python train.py --positions="rope" --rope_fraction=1.0 --attn_scale=0.212 --init="normal" --init_std_qkv=0.0625 --lr=0.00581 --lr_mult_o=4.0 --beta1=0.9 --lr_head=0.00955 --schedule="wsd" --final_lr_fraction=0.02 --doc_mask=false --steps=8716
Each number is 128 + 32 x the weight over its row's rms, rounded and kept within 0 to 255. Layers, rows and columns count from 0. Numbers have three digits each. The size before them is the row's rms in percent of the matrix's.

# layer 6 MLP up, 192x64, rms 0.183, rows 30-101, columns 0-63
103:152149139114161124136182114114098164050185123120077099116130120135138083168172144130106086083087138133162106133064170109120096080122170149086144079177089161130122171093076151153123125155098100
101:152130085135069168129134130142145100058164141104072177132084166170153149112124140129083107081123152138160129084142139156141131083120081118120085163155063130136049114168143120101115119126204139
097:119153068160126139148112066096078219130121099117119164131086110157123120156129073147127160191127152137097060104100155151141132151098099141114087106081119098108136088138086071095163085129117111
097:128138133096112151136182175102064117150095121122109110189138131115094126234105176146107103076149065145080111118079128133090106153064140153137090138112136143109075151105118119147153154117176125
107:142157094105106071135086172111139115156137183161121122124123099078179080143153110095169106132091156145079125109082081120138141167131108128144146118129045128145114159152208140076095144194108114
104:139112183114100123130129130085082137060116189123098113099101123165128149122164147103178148206151140162139107115117129196123139128151136213103198086119117112142186103148150087137164120145145099
099:156169160184149129096058113096157195147139150187161102108122134109147149146145121134116100038122153128153097156114116112133168103095114059138106152141132138051144121113112150081181113136176118
102:089104125147095164146095134171109116158064161183101080135177183101139134154172150105153130139145108088147106124106162112151109146104099102121169164123135148180101097131063161091125106182204086
095:108109116144140104186132058059132132121116155134091151091112121138129150193136124141182102091181125117090128169130073164141160088145080162120127168131107086085070180161143122120177093149171128
097:123153092106124146121106128153103169146123083104163130095155107080160154139083139202119130141152149134152136145153073107057155144155062134164197137169153118194117140126099075156132126182133183
099:155090052112119145105178150103112132122161133134151178086116109121048097155135077177143135120126141173155086160129104140098108214146082136082134121093073169115098133091101157164142150146118123
088:098128150140121150108106197164085131113164129144099152105149124110110080090112130115089150071074120069070154178093184117127120171125117159111151112157169152152130142151105218134096150081095156
094:154199128103152078111056115160151120123164168160126160091180159139185159141150163094147145122107141153104129121151127090093106116126113142098100123150175106116094091182124059123196183133090137
098:148190126174131136182107123147186121069105150153121128089140178155132075106166089157095083175112156162146156134111099086184113091116166115138122156118133141141080113057162135053141134103121131
091:104115148079151120101139174112101175175143128143093129100077109079059096141194137088159164106160132170174170156127170147136065088175121147131099113138069145148104118158149136166102082143107108
097:085118148162127229095102072169109173160117110106102129093158134139138105141138111149165104134094158042141078101109143120147141142128152163146120137107140100073116221137096172108125134101115138
115:161149146189121114119142156169148119155062119124137140131108115097155184144092120118202088102105129147141127144106137142183062101131077112151131091114128178194113123136162191165120145047124106
104:097123192076114092169144121108109142177093144108071086148131107111137132203055159091178142185152079107136129115114140162134112104104160094131186158127161097143102140163150138126167139080164115
090:146170087192118092124131133132117109131122179123154068103144199158146126164136160131153148138111168126155069086191096096148122117159134168101141088140136099150140168166153143141152025138088123
104:173118089109112155127112185124177164156116134181144109135134118102146079187142073116117127082096133130127171112114133155177150143105155088091080200086165096088107082137150120089159132154055129
106:095124137139117114127086113096120095153071135138112171077057151125115108119169114104191048115140159124127133114149141084075054075166093150080129117135105163104097113165135158100115120147185152
095:154102158123088150152158159172111164152108127111132160116188056148092168173126149097158131105175115106141117127120142081134120175133105035153205146110147091101065179130110133121161130141121101
106:213096153053132132084089157118163084135109147122150090075127140116162164134127109164091176141115122158098169103135061144152135083121117160097114118162153153095145114086053137169119105141090143
094:130115094153209067131123118102104162134078128136110128125121106113150177179164125126146168123211120158055114153108152083121093090104112144163112134085153122101096155096068130125138154067102160
103:114127137051143138133119156133116087108168141127183095176131127142141138072133155129083169206110133148133166084137108115097148163140177119130120147126141180202194104145148173123121146069147073
102:138064046073132060075103117118104134119120151149138109107129106121139070128219128153106167122103153080174175127130133176143113136124167131121126131162167145125087131121151174147157107130062144
086:108168135164176106161086094078165109115153140088179126172143192136149142182094165120097125112169170133104082150080127154122104092135082152135116130119227132134150092124174105091142150111102145
091:123115104134153125089132118131184172098138086161126084117157152133101131127116095160122162146089115092141158094202159099107128104180100130116169183074164154078161111119090175150127150120074044
098:123161137123141114116132206134183114133114153108139169103145202070149153146145143138175099127115079109186087091150110095130142077102144042132121119096114107122100078113063101100120157103155104
098:147178100104126158120170150115096153104103130128111118116128162124127156096191104143204132132149103162140069111143202143146070151094157153160160110167074110120195177116147161139174097100088100
084:145044106147152200138102095094118121104083101158130147107125135148106154164176140181158188095138090148171105170137146130123139157062156169084058173099106135109149130131144114121099161159156124
101:116133140078158093156139116087060139115124109118118113079112168120090175113102141125180115091170156138154090111077148157137102114164061192134123151095193204112151131123141095094159087148122163
115:133202113168121178167184083103111107121082065131117097105060186097112114130127164121114122143191155105098130087137139154120139126107121132126140199124112090157119110113080136179131099151191105
103:084179143103151158125114138174111128135141169142181159151142129093149155152156071144057097100136128161097175141121064124161143148153121148148101213070156150122111190132082092090102141138098135
100:173092098068089162088135151125118171178145137127131040111129144103124136138195151104105101145151125162096096147102137138115164124193141161091131125134154204116069140110136087142164118191106139
107:118123166115098131147112159125134122075151066098142175148065147135135145150106154110186150106173091078108145159104172168144155114147124114089103150043156141070127106093133165092156175094185116
104:159103142077100159130135145085132186077141165125122109176101161097111131167090139109103097114067125042123165133131143122128099124069175177139139081108103097125108142177128123183068167143115097
105:098180107145100094151044103090157100148124102155188111097137164140157152133157160092172094084131091171083106155079083099114129133163121199138138080175157130123140127135108157082122153172131139
090:145132172193182174118092104130137084157172093123158150128144172111083149110182099155149163200153105142115077176095171123087147154124111167150076165110129164152160106170122079146134113127128100
101:120140099091124136148117133149083140149146159193131159159089139075117133172092103149124121131113077105133161124068090136122141086056131151082121152136118210211116114092166074145109129097166116
093:135143167149127119176162093207119135148094162095107122166112110155163056114160092127095172122134162154127112107105118147176185087073141080101100098097087103106179083163142173112118110094140105
097:128088115075123148089116128119119103084114086116115055142145132119163201175167088109119105186091075138124101117092153131079143181115146107152053104105105112089167132167114108109116118132149190
102:156144112126125111107130140145103160139119082137075075116085096137121120144159128126113079136122163119158180063109063115132096091133169103105133159147082073189101036125142118163156069129113085
090:191107103175139124092068134079167106095122119139120137094085103125161148159123147117143105129089170134092081131100108150051159158156108115096086136125100175141156102091070136137109148140188202
099:113126126147118206135129176181154110147121104116138125110132174123074176178066130137151140185081078133120165151129057099175144116139129131162099121125151141155177079178114128150125178109091176
101:129035076111092113149163109135126118175103111143131118174080143136154171064093159129086103131123054082145135143108094127127135100099188188108142172172141148169114096161109093120116155145114112
084:114108165150044141068133147170098116124102128132144080113170110133121179152152140144163173133077123102097189142151126118125171105085133179124126147081125098158084133184118071180066145137121108
093:119136157105108124112157112092133110145161147076114203092131148171109094124121159113140118146079110044166134161108139100068175149170151112105124059119117161107110074143133068122172139086181118
098:091141129116155101146154099112103146164103163082073184144127125146112158072180150077102117166138106161167102103110121131091119142148048141057104133071159096090120103191132139125095116086142096
096:061109118161114127084165186187175127126091054167137121175159140107173090178125100151161164129115147151105090162114114176155161101133154149113139092161100081157137108118110093124132182117168095
087:102134139141141133053069127147122152103141149128090115178120175141117078170152197159071178102139115095094147130116120096124124096129101204133180094073165104131160159152147137099177151119172138
097:130179169095123082150139119164137183142187104096183113145142102126117091146080189138175168147172091085100179082128098125150143105090123136115119141130174129158128129190171114133051128142162116
092:099126091112159090100151110114088113126082083070118119068117184166165135115133065160094121079102079159159149109118097132120107120086139118202120131129146104100126140041174123105177139156126143
102:134090131114139083155162084069106090095152087093130079199151150113112119196165072160108128139140152127156148124081155161161171139106127161149057136082120140084136104110123102108082144111178103
102:147166162137134125165127195166142154093144166159138098132172128122072102104112140120137144118109149170136157180168108160090080100139131134115133069126119113124105164101180114173153193029084135
099:108077135111139125102102142191098165132108119108109113156164130139204105158153138032148123143147115072141062136138132084106102131093105187108137121067143129099116057109181135124129095102108135
109:165151158130106124102140099118123147132132188080081175142139139121148097147050127145150146159104119123069156117112117143145110095121178087133173124102144037087196108119089109210102146120127118
099:178121132119086140132083113168102115106107172160171158121081116094136112164156166118201117110150088143123143117116111108154081188146112156163095139199114117115164079141162117208083099089099108
105:202138089148107154156113098143145207049086094118069115145136141106086152142159131123106120145110166139110124106123120133128111053088085131097146085090125126085122110160124152130089128117089048
095:107158066152115127109132126135090229145143130137113142118152136187140164157127088075082130123178130151104196114091127096107085101152126156139136114152136131131136169175079112102130168159050165
098:072124113057104149163138082111120095109149085083133098093151184172126148131138090155147146104121203075145130115131149194083111128130092184074155125138148146138165118100142125100159097110174081
110:142126134109146115119069156086156133103122167154129121167096142082116170148160101132201124105105119108120150159109094107138124100163186138125104090144114069097154097050130129114078217137151190
100:142168146103161149068090086114117171090112139134132164070122159166130073136165160123170195092154117115191092165111136155109057109111132093165172096119097157095141147106094141136151108095147082
091:074123099152105184137102145084129134142165125145123044166140086120185141142156144104089076172050149140092126146158122141129092155118141148120075130080085146146168105126141101093086122177086157
115:112098158181109087092149125136120097132102180115124215108125152154145108167115136137061120100109115131073179094154129122128122165096140118139134190139124096055109166113144086100129164118097209
096:101137132113146156131105107145084161134134182126151084141150152075142146066131075119092148098184110124109116083126131152131104132123147120157207130047060128157170170174174100093096153169113134
089:175085111069145153147094147160147137131097148146144133122147192120112136164137174076143160160110099129084140039081084115091131188178123116108095131120136105172136159179131127142147136207112142
104:117104189104080046169127112136145132096104088086143122128088131097088119146159114132151133142118083128111152143149158115094143112121157117084143139099123147138115020132174161127069106057142081
091:138107125135099107091156106113121126088039139090151121102107145185150118118124122156200148162094134093150149122153183137116117104156081194149098124120155075099098159163181171176119080139153083
103:169120147132091108188085164100109128146092128126122059146125083138062163108133057136137063155138161131188136152124139167168158135149157141150115087158173107101143123095104124174176088163091151
108:125151109090154139147120107145121146152159118107127129152192207140105148145130158112102078083124132104155172141110125101144161165159142110077185172166110063060197151181123142109109141134069148
097:101103151163159190098140111175088104116125169112104158119061061145118113126164081155136158095104147123114126068159108105077123188115179103106110080097116171164114059133098137119086103143128134
# layer 6 MLP down (transposed), 192x64, rms 0.294, rows 30-100, columns 0-63
094:091140165097139080065135107130138069166119119076104146151118173116141078135179068156131088073099173142088120074155126069076089138105114149116154164132098149134120093152183130125154113080134117
091:122149112172124126129073116174106140149147139103131075167136133117094124099130169129174134154150228152151198163112076150168119109132156114111097132134154120088135170090137146209053135138112131
095:157125130158102084132139186093179104130105139136137105118129123154075080098106124155071133128116103081184192144075106088196116154188163130101115148150143122142155106174178150162076139164103106
103:146124103115117105068112110172123071131135157172101151125100143144087111165080137152206124145175097153124135101111134175047124151183118082129159091131126101162072110152174133152073158141088113
105:122112131090092093117106119171127144120136072083133163116152115115112150125145099192107190108093106140147141129114112164177127147123118163170098087152150114103170134129113143081183122255133173
103:098112127212078122153203177105122112084107170078151188140044141142115132131150102126063125107126138156121154146139149144126120111132124076165083111142132144104125138118182126181104188114138125
100:143152075131134082130118116089112127135154149119161099131122097127139140096141141137143177150163058125096142163108179139132110107121105170214140107087091073111121179192099213073111095117147123
100:046060135085162084167157064100130129063074138079074179138122085123125145160116142086091181112170148124163153120141096140119116084130129122127148128148168119108123182105128156124125128127086114
099:179165096095116105177137114121122163116098137149154154104078119137148100152100152088187120128130098149122156154070141150233185117122160164140118126128120064076178143108154128106102083151154090
099:154098108083117157079131151211118164141110091153121114127180101067104122139125137117070138168108123072124182142140166139087087122136138136133166068069093103120119090140136132150185097075125084
104:120047117146138161099134116117095173171103154163091147123120090100153174103155120160125147147134076160140139107163123086128062111183111069087149127173110168116140054098138150182139182123140148
093:066109133056141097139161085148143181153123167122092168190135068114101148157128125166099156092054127114083149133129129125093116143127117094139154165102098158142149138154156106059185106176123126
096:155104108136112079140174158095102126079065169107087063123087087151098129112146120129200161121171094121163148125072137202189131132141182086145152144118142114108119152106123123125069121143157119
105:103118110106113144113106196082085166149122196159158149132166168108203139136122139137101125106072178112186153126163161121165112086104078177100119133181112107139142146131194148122162102120102093
093:132122113114171149135112195133167114129099127163138110062112167109159096164157077163178141081114144211178156160080158150105089081143120116096147106093164102160107088105157092115135181141133138
103:148132154047159141173077109173137143137154158139110140158118110110064078118131163173107164129117109113145124105143142143132168112197116112162184106110094116121153172210135134110204121150166158
114:086119115161145146153083091076093138129191161109142149154124151100151114098120098123092111174129094058109158168151080078147193060115105108081149106169113136126102116106121044104139139138117111
105:128097166162132144145136113130118165087162170099154165159150181145102161100083152151093087152150112128150203189141128189129080138114167105134145132122133089127105124179136166055179147194115126
089:089104135162142106055109234101171167144130173150117178091133122106185125117141126112127158143129084124134124148104060155148111100118073158127155154125096124115143120090055138118144081129095095
102:092207079160115098121135108092184161151077105108187129117170157080128149108091129115147077121058142124090108143176150120155116099085078126125142073098135106156115124131118099100114095115066102
102:118162086182085134164157110119169040116104120135146105075153135135108139104148164159104177154070161053140134151151164173086067147096092171127121138164116129131112109132135128204138110132136131
089:131156138147178067127141118090125135138092137178193190146095134148074116087162150067170141088121126076124120142156082129119114145145152125079150159078090111162142175148083090155153170104162162
105:089126086128108085163158130131183194111151120078125152159085185151111166103108128164108065083128113116135193153105176090138095087121098093057118118122138112128129124137079137140073121145134073
099:181173094161106135164185149142110139150182085133134139143147201134109122139141176103144164131085143177151144174116135145148112073141104119113121142165032175138151142129103179102121089138185155
092:157163122104154127154147148179122180199098148106143141138153118094122166138078143147121117073135201130135134065129074110080123102092156102127145147152136189111155159084084177142192119134090100
099:119147107140073122143082124143117167152112101142104117143139151127119122136079152157193120119078160082092148172111150111068106028206129107115107126146096116106126112190108091178105127115164168
108:130138144132124130128128130206152115116137122142155153156126139136122100129157107183060115146127189158147108117161116143153155064150116172114033153125068134122097093159151071139099148109041103
099:135159159072130097113105077134130095172054111191073160065146156117139148071143145134096178137201101131086124093121120130158092128100129145141128119090117132188155159090128088148177139132137146
091:164170189157094160111101169129099155133162053128100105130122174121105131149134057131128136195117097162132127102134191159125060107111154110163124189117149151165146108168168154148141099098084127
102:174117101194149116118198160148129151093091152099114139085092126117121166173119135136116134126135136128135135161167007105159123080163160144140192059145139137108083136102141116120105150093133124
088:104106128152135134077110137127180110125154108236123160121098100169121185154093145136158143098183151136160101114104140139168059124109126196126076148118167130084184074124124122116141150097119157
103:057142144172135150128102158145131145101080151088154166105165163086149107143122091135114145145146123109130084095179138105096124099130140122052102110124176180112096119093127127035053137121108085
108:120159134126159140153134113062122134124183112093094116178067109158155105122107067139176102135097171109134132131141149124168095154154083097129080166099173095113062136177104171188127111123179086
096:157160128170181116163116135153121082179138182124106114108157072146089069108102167125070113119194099125095118131131155141102124157193102154141113155126076130141085045086148140122095100105148140
097:128100112163100084141116115110175128084182128127134177140074150103139110084135139149104195137087099153186113149106087114140042117097128144171134103132076113123189056128112102118139088116080127
104:086134136141124138154078122094181127149144095125169168058147131130227101138089159148118100165157113182153129145140109124190165148147093109146119129128150146162131052101087162155160086087115130
101:142103157155159096116134151116213071075091094162167113124110173122116082123142162115135146112124202169083138132088159133164131091118171085129077071143132124158168139095127140083084168154128144
097:145157105091134105164147112136123158136157192139118123121126112113109151130114110152089131162129149142128151123124148210114097148152177125184133144049079135138115091084069133205140155029130134
090:089135115125160137112135120143085134133119085096127121120085145106080116130202059115049135180202163149142097107086127124119135159194098117181120186106161142082163128142091145154117116102099141
102:210114124135091134083157122130151095121130121121078111103172102079121109143162151090161136132106127179131110174135116162141117140136128140102198053097138085134060201157140113144159083134145182
096:137116139157134135142186122160138144109135083165127156171104166077124127100132110121203153123096142157103119131083129144136135081104170161092114087150131118152111119144180096216035175139107085
108:161145185207128174125112126166152112101122041087077119147144133113095082139143117120191095160090192124167103122106135158103105145111127076100166113141136153083113098109122127077126110101093163
104:154115096149096107072158109151074140099128126170132134118120147117128144135124159129053172129129124196128149127100135109117070180172124082088094146056116193140133062102124120115179171111083113
098:120102161219115126161068121136155166122078188206135111075185102122126130089126129166112121119072149174143085112098105095090102159125110139146126137141146162131148088172085146134119127139157176
098:103084132116135160153133089116087182145145186169118161112121132081106182111095096132129155116121110134038054187115060131157098149104163172058109118118124118140171121141116151132144123159147109
099:134167142145133135139098119086175128031150161106102111119141119167089122167148130146078180100093172128124096135130128184093105125129111067111147104101148158097128142071230135117129139176142112
089:084158058153127150135105152097160110102179106130085161099114154088126183122147131077190168122094066165129087166089136116174092156128140085157128194080104166096134117158162160132147118130139120
092:158140143095095130165106129120118085137131107191120107176090169048114152121122165138159147081116185195107192115149109143147119076156133131163135108129099072153136189157141164134082111117092169
103:111127225159160151115122092106134094148123098114190113113146122159084079126173131132157133169131099116053073148152128099108094131150127088120127082126139197106107077170078095125128113098115085
096:135149160111108139153125207121143157092157108140083125108169157143097140061129165124091125117100155120066149078066156106102197096144126114142110165096156165066061110087133142139089102126133107
091:166123129073146140119117128160138133083111066101127073155102182137116174077090117129175135067142106170111126153101168116101134123170081099106141150099101130067119102192133157094167157073151174
098:158128061130066065188129165078101081109180111164074108124130119171108139136129139104070120103156133161120102113153128134118117073168098083156091106128101135168129093127089156107137105088088078
094:112106177040068092129154159223136154128108127177094131107160130120118115185140096088109134092173163128140082107133139159175163128088122090083144131186123180133131142135130126118099124095141111
104:138195092112091142082136169091152119196083075170099122149140082078139110114079077133174120109112121098119101171070087169179141107107116105143124117094123154114169169129143136093178143118165124
091:116081130174120095119160092140167122174119146149212139089145072145159134157139119096146103158182108116060154141101160184134196103123072098114118128153126114121169123087086098127119176161155159
094:121143118096083160167169094038160122111102095156146111114212131183158160117137165178073071131125137142120097139120102167143142126094161106098167151110127117175129114195105108104175138131151118
107:121134109195148136094121163081173165092163116127104193139106107132104117166184160181164114191142104105136154062096165151133125171084113092124092127118089159112124160078141124114109114123158059
097:194126108112130064133104133085098099083145139174120134113166112116149148113159082131108116174078157143100148153133141214121049158159117114116132169092087155119115107092169092127196100114122162
109:121155166130149130107209143128137160112190126096065165094137118119108065109096148170099123124098210140107128139139093106127110089099089137138154110190078128138092188110113134122171133124065105
087:139095144137156134110114142133156141200142100181153145098120059095120109106157120101130105148098153125145065148174162157108186123068187112180084123171136129141103114191163121123131125112198171
102:136137113143081197105112126102146092147167139144133154171152098135106163159108173141137198125143070157139084105132107082137098113099062103110116111066097092126184112115131110181106122102056089
111:092169133135167108113136098153109132085087139070134149089184137105091150129113141111056175118173127136091171140177187111103161106092107119137136114176162144135082108158115099088045085112114108
097:180121149085152103156061164064175163063140096177130175122135144096118121122137125095143136138190108130165132119167122076113152072162135142135144097078119186109144138142149136115142046138142150
093:112145187185135123164197085068107187118109162153165113095111118156102112121107156177140141086152056121141083160120102128100118125110100147081084088134174175135137089078118098102091125146138128
106:105106126116110140108092174097155140137101131077103132083179095132140167136182154160177148172084118122121092123139136193116073132106106124148169090102137075182157119186117158062176116106177148
101:134216155115139159159169111130117119148174070108137095141131143153116177111133098117126041101111085106161132121121138141137073170149084105163105144146147146090068132111129081186197102112143145
087:170141065080077100147164093161183116064160122152111157155154140157101101144105133126162117157109137116102160071092128165164167050129147086152145108146147084120139078094105154128105067112145140
104:178122101153096111113134137142095109114120113192122075139079120114192141158142135112088087181115136125125146186102088126126193149112080155196084122122098130103188077168084120136172145156138099
094:161129140155114121128119157124126058099171148141159120154164101125140153126082164093136112136088140159165152104229109140136146146074117139091120149115171197148054116061149158148078110132124160
118:135114133140117155120102097133121112123115132116156163136186084130169149126174087128208189148127171177105093152125081177089144107134083096156047092138132148192091160074127149137114149135108165
099:143129134131113150199165092048119121125164132180142119110097128151087099100176133107199177112170095130131082099122192152101147111102078156115109179126141181136150090130112129070084110144141133
# layer 6 MLP gate, 192x64, rms 0.19, rows 31-101, columns 0-63
102:170159121106120111153151170103117131113159115114114100172187127085155160131134115107120161091149136128113067056126127157108134116103130104068095100189119147153058152121079150221097079151123126
092:165160110098150111139104159078122145070166119153140107082111109155124123087133083091171133160093099135113146122123163129105113091140140109089140030098132142140148132110043126097104111208184109
103:181123117105128172076113112077175093113166097130169143182131077147122131153175144176158190093053143142091145144135147107132130089150140165158144096151086168121108125092115112084168094145134069
111:115076118099163118047153124122147132099151124044132141118108153172124113118124099130184153145144169124158179095157084125153104076089130108080143131125129121122179149165143142067087166199162121
095:121086145056143137160125148151062138110212102145080131105147104085149109139090107122135210151123157119152137088086110158133118105097111170099130122110145161125170146150189142109170142202111137
096:145148135105151115123132173155132099144084130123093079115124144129069170129119140131120139204105146060120156082158115153114090096134117114069201164115090133157134080102107040188099133129110103
105:205121100097121168105170117173103082034104147150142154073119127113115152130175109144143130123135137163134157124120093206120160151122133134102182163071110133097114049116122144114133154145156160
093:136144166120150129166177118136076122176131115105117131137133139095112079146101105081093145117214101143142150170159128144153072092117097130141143192102077102138182098168150199094141078111135174
097:190092112074102131103166144116163132154118127140117054034134089132147088073166139125137128098109116097128162143151091158118083055187096121127146105167129125150121089156159128092156094152112147
103:073138098108169148138128197110072113146123146115041062125079106118139118159171148128170123192139127142150045111153086166135111153120142124120115140161157133125107107190134132171144102141084139
102:161169106161144135132134141165124081156166118154101140109119172116123074134069113124139098142107152095201091127157075184168114096090086160074146093172191093132092105118127170155133134105073112
088:113137123112121116112143139092096171119110138056151024121117112110114112108072179094107154124163113125102122112151164140106124084128171182180144078130138124129089135145115183089041114116123087
091:097111101128137130168145129131141103118154081112101110118146154095154129157121141110155154174114178118129108187107072089094133074145112158110112089198124146125141067173181077230146159134110099
093:145124093125108116077173130105136150168143142128164081157141127089173165161106107139070128091124144119069136156094158108157095110140119112171095170183102159134094103063059148124144214095121118
099:170121135094118086167104115109165148116113149097105108162099095078189149112101082085147126107094107138093122105160085114151091091083059166166132121126151156077078126101144074075154185112098144
103:119075085123137140126091107072112114086189198114217152072161088174126110083138124123115139168132097108126173135093154090153114167093156156114144134169069168142132128143145078105112126138116122
105:143129126077113234120137134112070131162132098131174147166129092133160146168132125109080152099094128081104120095144110139176123155135202085057124188149139116129133110125119121073176156156120126
080:118112163138156115173097098068074099108178090177136117129151099113129119160160090104072162190096118077115149149104159124069183140140140152109092164111185147143143107158150151081176144117093165
107:083092145159141128102112058114130190151148107050097099155143062090097099140164140147107127135105147096098132179133094116172072147181117085132125153142098098066144093123123114135136143081140075
099:171222115137153102158143103095084147124091127115137092157105114110114115138157126066121137149117102183151094095182153120132142149179111100139169063109115159093085124162114097119076178196143134
085:142173126140135147148064126099113145124183125121164152137128192126129181084067153063125134116097176099099148198129107119103152111149184153131112111117073165123089129121156216133161136103105112
107:106129107074132100115116173099128137130164104066132090212155187165166157153149130163163100070131090102133181114139084104176109118192133111138144095178080103171147121132104151136133150165138149
103:132169096188145151097113089136101175114115166125101073144082142176116118088128149185134120068090124089126125131108077117164185155138098089153132092146102188120101134147153138209182104113139135
091:137193119174141125162079151160111150121158078119094110157191165077145136159150104147109119161208133108135107154084116101158075109137149137127143126206142119140152107180122167116160125197127167
103:139056093160118102178104112120108160144122091056135146115095152116145128133148148156104159123129123145080184138100095162147154232093101150117209155129105124106092162095148147095145164161128121
103:049140081113152143108091071143153153105155127138161213141128152144153112078184084161123104200140116123159128083121101081106120120147121167087113160118112123120070144192145106126169152133144112
105:150055129143151152127101178071045173136153135075128093058142134106141110095119075113064133177119140133160156124128156179121173127122093120118121145160166122105100082185109112127100140137120094
087:108131081189111099136155149119050124112071169117176099156141085117137137165135120092147177113123147086147094099101061145136143120129130146139078144115139159102174147185071083163062136140160134
101:086194126141127131100087139154100181123134086080081148089163154131133054141083163124089165126154157110110110171102079070146126161127154167105121160129127141109098125150068131124096208102148148
089:113161191131129103075123144122116137092157107128148181173076138118186145112136136167151176163129071145142135094141081168157173134147107164132119098100123124087185106113192092092138067114088178
098:101116139144131166042108156148132140092120138144163133155109129186143055174148149132180121196146136146138175109129097141120076129161154173117145102113147144107075110137102091084177112122211120
105:139137114166167156140095150130089161169119128129147100142157097099130126149079092125142113128052062166179084064089116089162100148126149134147084112156068109090104092147076162179121142141081114
102:125134137139140069108134101091140115149083111125109154107138141141152033108165146105162174149143126105167105097092089112186084084052109118122118104187094097119159100051145147177111124114111136
096:099147150150147175125115090120064139134109130089066132121165136144157094139115144124106083085144115100094105101125169166174067064167188143096135115128126117073076183130132155131065115117186127
111:129085063113134108156184116144120114119166119120123137190125066153107177118129181128196109127185074074147124159146137197142111145187155119102142166098075102089122115163119126151135135092160145
109:093129145088089147142087084152078121160171133044111151156106118161110162123141114090130060152139116101166122124126091192159074165151135115073146146142097175119083112152093116158125132084177098
103:053099103129163151215131151086176078165121137128108119177143106118157114095148186150136148123153140150162136162179211066133126138175131113124136131158121101085112130149151149142187108103120113
086:135124133083132134119113138095063168126137152046103090168118176132153131127165093091130136107201151194088130089098090131174134131155105104159112180127101147145182171135113135095121167086091171
100:088088088145084126141130115141139068116168121101080056107195056164116159098183201110097135154122154101152148154120143139136110093128120184117155163151095122139118108100096127093093155118114076
095:141139177164121091097166130132140117100209157092107123140159091164147089153164091112206127122131128148166098067118079118113123140137066070108142153082138104074135104151157105176156095116168139
106:178111140142158147096147106123126143129080157150116166117121100135146101086166090147150169115046116104123177173150083119158112107178156107126129100192109085051085113097112179159171125180142138
102:162159133130166131131174151138123117096183119143110139122182131125193090088124112152123134206108201149104132102169074103150157092115088159132183106140089149154075153117166114093089074170121139
090:158151112099108209143114152112112101134164106083185127122114111139118165146053136143163127152168154122150117139075106160135125142190172132140148113111125122114146107194209138119196074130121078
103:091113159074150130082087057099148069112176160108122105112167103133120116167147105093139143183055070120146160127151106119147109095087153094081061124115115092102152110135129171135092164123099112
097:113167185184138106146139183152123078132171112108100120173148089126068106090107106148136155107172063133116142111078104122151145122160125086183156081171117142174154116102076187124124092146092149
086:115183133095144142131091138182130080100179117117137199128196116116154095115097118084129137196091134157117124138101082069145145138117095141167192131112156148131199129148124161088149137121153069
089:062067169111111112145118163079086125183081135108080155117099095125123063118148125143090139178136127074165116130149140086088166127081108089149112129135125098114106052170118104113149156105082151
108:114144074172159100139138141157114087147112207106161119109114095105126131134109064157134139114102113134091106167055136120157155173095069122076119079080062133186118156099142137114128156179133141
101:133095109122151121104119137128127114109128093140154199143168166133113176121139100102135111118083138185080139159022138171134206148153111105101167142179113144097136121157112124062168112116180151
095:130129157163124172119147111139146073096174115138128145117133061115157133114196145147189143099177025129124146101095158114106119140144092042077133131131113146147138118114081091095095102160110144
109:141142132113148170114173158125132121131094076069177158105181107141157092176144145139061096137117116090095152129075040089105102105102145077139152117106136184182160110174126154149146120140122160
097:097097074153141097087144085102130100131152101136161101098140151185119165084098080201137155161092097107164134120111131132100075151126099081190159155115118108128137134138195168148123141208102120
098:129117118149091122092168119102143149150121084116083134118048070161142131072103119071153099106084118145138135129114146116211118079130127112080118135145079171113176060077136147142153116142132184
096:124182152126083125110167103070118152150111087129169158167141131145071146102133188114125166130125131077123159132124092107156104105179145185120134128076173197140101078123181131092170170115123079
098:153161128168206123138101117153149123108154137118069141109092110067073122159124118080113174170136055124086107118079167069154153115153146101134134105069114124049123113086149130094112123136116137
100:122107092057114113181110175122187106135171196073146124119187109149137152109080123120154109134110105199147121189093144128157155129102143142107100170165141176089108124180150160088145127110156143
097:064158135181136110136133109093119114108122120080122085126127120133125125097086110200141164072133090109111106093123136177077160077109172125080151170115174145140185090101133103111045130119173118
094:129105114117152176136069084111090079116141170123174037211122131107186143105174105136121188128094169150135122199190099084152149124126143132143125149113128159113133116110142119128103164127116102
095:101097087165129098124162137157117152139125158101072134169095095197119147208160102121124183115142093114139135104118151089086092136113113177111151145129139113049134170136146124090103173174193160
108:147147127126076158128098138155145178100126147099154106192155044143115152125118166117123159130128126121139105077080126097145222176111125126131109152148111137123177118196107120166213094134110138
094:171132119077154092077161156114110109099115100121140110139119170126166145162177151080154150102072150091086162152088133135150123145149164130159130118198037064135151139168111137125111133162120192
107:167129115169054137115122149110130096195149135107148129102108133166132162135101098146184124138138068145176094167088125106094108097159094133162126125147106198086142051128126176182125080138152161
101:097124105123113168100153075170116111117138120084164101121093143116117184042121158128151185115150117103082098141102138110102127148159073112104030110155098152129166119124142106157138070121155185
110:143165102069122118140172160116095143194141110079110104171126102172121127119158115095152176162116121151114116153146144087113047061140175132128104065081126125123145079149177102080158109157131158
095:145095153106104109143116163167143034071118082074122111164129197119140096137115147099159190104103130110123131103100109182117144164107151063134090114122126123126167107135112165127212152155106144
100:184184096128118152130152076127080145174159124090154088185139147106115104125053150087127169140118130174161137125191116109177128115133181167137150110145113109137197171139150144155118116156093184
098:099096128142128190134204106066134129179085135132131146127101128137142124142093138081162130113119153081106098143159159185189145045158147079126180056129121114083097177139125126119125145127137146
091:174150175138173139139145146114121102129151100087125113068118138157088119136164176208100104132097184103129180083151168151142125083124146154171134138125158101143087100209124152089160117135192141
102:137160130091202119127153080109096110124071179107185148096132170114142081156088132145079098151105085092151133072087131124134089144138127124130175159120080165144093095152069103100153160113162172
109:129156070127140133061184124084122103056168143150155116109112104073085123150155131149085133140115156110127159130120156145110136091100067135065139168147095095124076087138118091110096059150170107
098:113163116119177144135172169077096170162099108088165092195146167177119185111129130130126148105136103147124231137163150130152158154139186090140141126142134151111152070174108122119126182127157123